Weights of a small transformer language model: width 64.
Each number is 128 + 24 x the weight over the matrix's rms, rounded and kept within 0 to 255. Layers, rows and columns count from 0. Numbers have three digits each.

# q: layer 9 attention query, 64x64, rms 0.114, rows 0-63, columns 32-63
# k: layer 9 attention key, 32x64, rms 0.122, rows 0-31, columns 32-63
# v: layer 9 attention value, 32x64, rms 0.087, rows 0-23, columns 32-63
# o: layer 9 attention output (transposed), 64x64, rms 0.181, rows 0-23,32-55, columns 32-63
q0:156123137129150120133134114136113124119162148092148084094099087125141145121095166136143107107116
q32:151121177153126120130116103138119150122153142098159087074127099104126150098117155139143118125104
k0:174122166143143097105100110126096128087154127119172100118131117117130125124144128171094127120107
q1:127130114102137146094145154150100129118152089109101131155114112108159128123128169115124129097151
q33:098115140117150132112136148139120120135130076106135155146090154111128115135146147115147133084161
k1:105121125101138125130163157133126160130128126111111121146101162114129136143150128092118156109170
q2:084154061124128098128130143149132121135174145191155101117108152118108142128134123157127098143119
q34:092149055085124085111157126151129113167191137191155108131146166139115158119117109167112100107132
k2:070161073106162092119156099113121115149129173163136134131126169165114139093115121143104109140143
q3:101179141142147198155146082147107152150154096111111143095153137092175069140136066150098133104122
q35:102138094103162147132151116158124137127139144148148120128131149102137123106127104149108142130089
k3:103136144110140136117158137127107146129109133132129108120144106100133114122119118172109123149115
q4:121138131150134103153164120075127129148122130107143168128129123139114144108133156158133146085142
q36:126127099130120119134167142083114125106153138124130188142135122108129119125143148144114167071155
k4:111140091113154141131158142108133131124128152103116175116137087105104137108133130162093164084115
q5:146110146124109111108143062150113159139166155173103126136154152167100179159115103096131109121118
q37:136119112154099103128134084144114150121150142139141130094122130167127168166116114085125124121116
k5:152125137133114114146114065167105116120143135148137136129103119189107133119114105119128123111117
q6:145137156138164124096151099153154127156153139109126112162147095098143115159128126096095120116135
q38:105152170142146110073180093166164101169169149111125091163156096120109129140119133083104093125140
k6:138148163134160119065159094127116142121152146138148101188124120155139120132164133071095089133163
q7:117186121124132120135088140093169142141159134172099152108154081120140106123182136148128144126144
q39:123170112120141109144056109092163172143149134168110149082158065140106136143172144137133133123168
k7:134153104131118115155090102085166166100167113154132165096172105137134129117149115132139165091150
q8:150153117123132150119111136148159125094138118128154096132152143112067145095152097154098100156132
q40:138177116144189135108092114130179134112130085112136122156174118071093110109148115119118119144127
k8:157145106143137146096096121116163193104115105133105112146172141044153128101116094103115079156142
q9:183149114152102100183103114117132116120129105094172095101140092108163149140064138138092135125161
q41:168129117161087056181118087124123116134132125124132110118141106124168145151039152088118116113140
k9:170141100161128094201099076139133126108128161153165123110134101134146139129041111104116132095125
q10:141112099106149118149097136132113161126106098094159141072091143143118156072146145121125146170120
q42:107099101106133123154096111151112155100085150112154117082114146153130148109127123115145165149127
k10:114114126089107111171104116154115136107116125121131130097129142139129145091130111123159148121106
q11:115107135103078141143154166169104119140089158106178149099101139195115193107180141169146114160091
q43:088119139096104127124145138182102133147097144130156114089111143176141160113136140145132118161111
k11:088092157113099125127149152153088109128118154110136110128126138228127147139161156137140133133108
q12:106115121157142123129126146142067148128114108162140129132144088150103148098144148102111120145134
q44:107124139164147106123117121124064117127110140171096166145162116161147140101121146123141153121147
k12:089130086178156120106114120128103124126135129135104155110160132151121138082110151093144148099109
q13:145111117090134126164133162118125117097145120151112155120100128104122115128073114159122133112121
q45:155107132099110122158143135092146121083140081113110169108069144084128134135059123178152123102107
k13:172118116076112133175145139124142107089152095125077166132103132109093129152053136153096165137131
q14:176072130120141089117137149105129157164114113132152105131130086125089127114110107117099137133112
q46:128109134135146100134160153117158127146151129150144124107116115120103105128094092133090151145124
k14:139099135135150129117185157121134140168150101135165149128104061124130097142091092174096155171130
q15:121082151117074140094145117136145115109126114118129150105089134111072121106157142108147141127142
q47:149107128113104123088154107122166095055151154111135119117101131095092088118154154107159145111169
k15:169120147106117116127152112124126107094122160136123187125097145104125115122139124119092129133153
q16:102110113099156124136155148128123119112130141120144110097100076098107114136116152137128154178150
q48:110111106091164128120149155129151112123103149092134146114111078119111110125103153127122146177129
k16:121120108078159124155151161112099118113137126081106100165145078119102127133118136128160133158122
q17:121119103134128113083121110150147105094084167113160111175140111130113145131118148109128174116122
q49:093114099121148149091113061187113143084123176128176133183140111110092167104109163132141155128135
k17:114117129135143119085130084182103165089106165108136151172147107131089159118089152152103135117117
q18:113111150134129143110150113136105130135112112154135107094167128135087089149150132116135109122177
q50:121111129136131128120157160173106125116111087141153133101158102138104085112153140132131094117156
k18:093094121138143124127161173150113149110115130127145135086164144159140086155148135143107125119166
q19:147110143100163138118134104125065076123113140145110122142122167125151142079118132161133106128106
q51:125139140120117130124165116153112100090091153150126118124138146135139130095104139124141098146108
k19:138117127127143129129153119136103099098108157155090123127142161145113124135122157118118081115100
q20:136130088159160139110130125092121064092151151055129166173092134157152134133132136118134149143181
q52:100137129160121100099131136107150112127130122089141169133112135142106151116157145122133149159163
k20:112145117149112137106147132102131132121135120107131164131090146162117150086126141111141146153152
q21:154149128151076168114139148160164104101161110106108176109138102123155100147150100141117133134133
q53:143084153135102119091161160135141086094133104126127130129120123148086110133121101121133138137143
k21:144102142135118128126138172134121088124131112117115173140113149157113113123135101101119116135147
q22:099144096117144137152160127158118131134118088100147152113123119145144132135117118098128104155125
q54:097169094113152176123169112190135122094107080143128166092148133154136110146167077110106108160099
k22:118130123124125191129162132178124129103132096135061146122147142171155106153141118100138104178129
q23:143121108132116139147098132140099142155137110096129119168079104168125140174107150126135070115139
q55:155110109104130121109090130113123152162105127139108080177111092154105134166113154115109094099116
k23:183102130129141118112103138169134147167089148117146101178122088160101143165136149139133111076151
q24:090107133172119118152147115195100122111163142113107148141132122111133121118107141130162075171124
q56:113117119190115118153148103150096130117141141099161140120167121090132115120093162118140106144118
k24:096105092163149132140132107147086136100150165126157130115146116095107131128099144148140089153131
q25:086164146140075184097150122143141095117137126147099132140139128157115150147127121140100116174116
q57:144169147127072132141133113110134126141135135120144116123125116131138163123106132157114092173098
k25:157158150141097177136132100101139091109137133135150098152125131168099135150109149160118115159113
q26:120142090132155107130106144115133124133138076093140163103112140149139160098105170166149132144120
q58:128137120145120112134117149103126147162150076100139159119128110134112137138111140172117109135132
k26:117131094139135142114117136117155149126154090102134135137129125138112143123113139149126149149140
q27:099093150164143139131143114138079078131161127124162134116086132132123143164118117125150140161127
q59:122086150171143121132133103153092141149188103141143108107115129112121121165087092113131139124104
k27:134093139150146108128114100156076106154181099119154126154108117119109101129091080103114119177137
q28:126112148148131140131116168110129117148146158148101100139125146134171122095129135135121154160128
q60:139124150150132157124123156121116112126122165128117112135142174125151098093154114137129156144114
k28:114107141169123128102126161103121105175108135132141117101129126101158132119155123151142093146099
q29:138153051092181113135136152133133084085136155127113128155185122138176099135076125098102152090124
q61:143096116090152111145135119136156098110119181147103106146143104096139099122062121123118145104134
k29:137110113088145080179146142127126118113116153137131138133162079105131125129089120115114116100130
q30:174125078107116168120126149147120119089136116120153122107156103147163137163186107150070135107107
q62:166121078132079169153131128148114154096149120104163119079144122144160139176184106154106113110096
k30:132118124108104151159084123192154116103130133099152128093137121140153135129167125164140106120116
q31:184108118087159099131099121132133102135170129109111083158110128132133163133094150146157096115169
q63:139118090046120121108084161119133118137134129129140085121103133130106132112110142180141140129144
k31:115138096064124076158084135089132082124103134099116114152142156129107161107137106132134126127151
v0:105146141106196118150103149158148118164139090149114117136124091129113129087133121083125133147100
o0:109124136127143156076156134187110125168131143105116080137151159139105100140138118128114115120129
o32:148134116115084107212101097081152127074140124126115198103076124106177160123121133090135164105143
v1:123169145115100066156161112115106127118112114104139110149181126115182135118125121125140093116119
o1:162135131161110157103142128134116108138147102133146156129148128150098143145126122124124090132133
o33:105090108063181118143092153118161144134108144113101103115103104104146109102142127129128167120142
v2:124114123121103089113144133119139105129147147112110109138131171107127175161122105099116167115117
o2:164105121103137139143154125141171133074101135118156122122116069127109114126136160116108132163156
o34:095143155123113121119093151128103154181138101123117116125127168122150144125155124162141119090116
v3:112105122114139128131117127145137159120134186117113139161128170145125111107151098128104159140125
o3:109116133142168158103146174083121067133073105111121161117117097138143129127161158103133147171127
o35:161149102120105103147111083167145160138213110122145088138148137106121117124098118142116087090122
v4:150136073121080152098129121117125123092114137137181091116135157119176119134117105133134122086128
o4:169119087081131131153117127157119061125115134154133126089111156136140100133121123113130085152134
o36:101130187200170140094139124121129189126172109084146145162162062106096123124136139136106163133129
v5:119108094107079156129127142125134145076125149110135106143124095132112127117150131147140140146141
o5:150136159134090111115175152119141132159158160121152083113078169114110142101161155112144108097145
o37:092105099148183127118115110143111133124111082154091175133192110147129108168092095120126155155120
v6:160155121123190127155139121140109157129095089117114111126146129158114118179139122119122132098115
o6:129119099157100145142083121133143127144156147123115158108131150111123150146165118137147111143129
o38:136112166089146096116175131134091114108097133119115109160088106137106141103058164126128137089103
v7:128152112115126126128126164166158162160137143123102088092171139163089140124157110154063130159140
o7:160143147104102146117107119139160113146101127123132140117100101170166124138148148088127128140110
o39:117081091148149128169137104136081138085121125129137147167172140063095127110074115161126135100130
v8:132137099146109125131139127150163105127141126148119149098153151107122146180128152092114133116093
o8:115090124140159116124137101126092132165155152159162102166128127124120148100121129099117113099148
o40:137157132116096180115119207114136115087106091075091139105134124131125114141145148164144135169097
v9:123101121139139128120120123122107139145142135179135116121142115104122134108102112120115122113161
o9:114116113101116110154146117178144109126121146125132119101133163154138125143133123079150145088129
o41:150190139146123167101091165062126141139114083100105137159125128121124116131158144157131102176125
v10:129162151134127129099144172164117116125145112126157112115087134141122118100139097145093151119084
o10:103117122122115132143134161119159138125134103151166144098144121146134121132178125157133122126195
o42:149132138154134103152108070103105128144092168130131114148124128115134139116066142075124149128084
v11:124088096090127117105116104152139103109168118127106114140126133123129108115115175115130118128142
o11:123143137141114102125104154113141116137119148153125118202107128088107152132089108106160156111159
o43:130121131133129165155141115159123157106138101105138143018157107168169110117200129141119111166084
v12:213155107138098104162106120108142111137065160112078139105099135128163087143117151134130115126152
o12:137158114142146130118138166100161101129114116112122115155192098093101101160081114135129136141129
o44:084072150125132148072164107209073154107140140137125154156091122189117152130156157135117146111114
v13:144145110145094173141198121156186101131144135096115088134128151135118127097130077112122083107116
o13:144128117128148128128125184134095088110105123139126130117129117137124125145161141093126109149088
o45:094124150158130118127105098089114145146132110128115168144123117137102153122081116162147180122157
v14:146091146150115098119135106123106172168124116100108123136133083129168145113096134118126092125115
o14:126126151126125119135141158139103122080144101155141148099147089146113128132137133108152131129124
o46:138135106141168140128106113107156126154114157116118092174116153089165097119146122142099125145112
v15:156127117089111162126131127177131139091141145106168108109134129139088133131137183113119126140156
o15:124111158131108089143103132079111163137110135181127119109140145129124136089150081176125198115147
o47:151136122128127152142130125154148143111132082088144138132114090092128130160090159111121096132102
v16:117106086141133124116100112113115134132157129116135140159164157104119127172125148125104130124104
o16:148095121076118148120121172126113130139107106125135155127103114138112160134146119115133109146117
o48:157129166185110103119159087120177101100149175162114138116161106105145101118087135164106143134120
v17:101142107111149121156101141118103146176158137131142131137094122136169128116133143108139118097155
o17:152109118131111170096133107144136124109137150117141136129165106097115137115114092154118159148076
o49:119117174121134084159130157137145138139100098148099130133099157152161119149156140075147101107186
v18:131128126120127111184102115102090169139132129157130129164167161111137134180086140114110167159095
o18:111129125136158100148112130105138121193135111159138122081138090106126134129093118153119105130134
o50:154131127096099153106151132146127113042086152106111160131101181155136110124182132087152134127141
v19:128138089109147186132131066141137114146135152108155122084112145105114135122109141156101115118134
o19:118113125118142131100118139147145125105154151140123124158111138144142137120134095127126148141132
o51:138136131174113117139155146102095141151112096123146172109150080156097109139118150130119086133135
v20:093077149150108063117135128134135100129112046111188167146133145109119140118119122097141129114117
o20:097147122130135129092177137152140115090118119154102150126121150122114143143103124161118099148133
o52:176128142118109130147074133080145160140139157160142094125130098146163104115157135127124150114133
v21:098148135131157119107126106119151157112107168103123124111136144126130123136077109118136156114107
o21:154122127130119118180132136154126103126139119133140126124115107102145126135116121110126119156121
o53:091142131141129136086138135100121150124108130131133129140134144157095140116167154137119165103155
v22:123132181143142118134134161102163119111157110135102073088109109166117099122122099128160094103140
o22:153107129116139133087167118112142113140152150126110154128086118115129101124097133148119126114125
o54:058180096151105129157074115145098164150089147119143100146199144133149179112179130117149138144134
v23:146118127117107156103075117114141108146155164141104102163126161141118130174181114129140175125149
o23:114132103153168119081159151144112128136120116110123138104121112107107106130131159143139129071140
o55:144128179126111134178132129136120135103114121163157093148108132153135160147098093111107082205093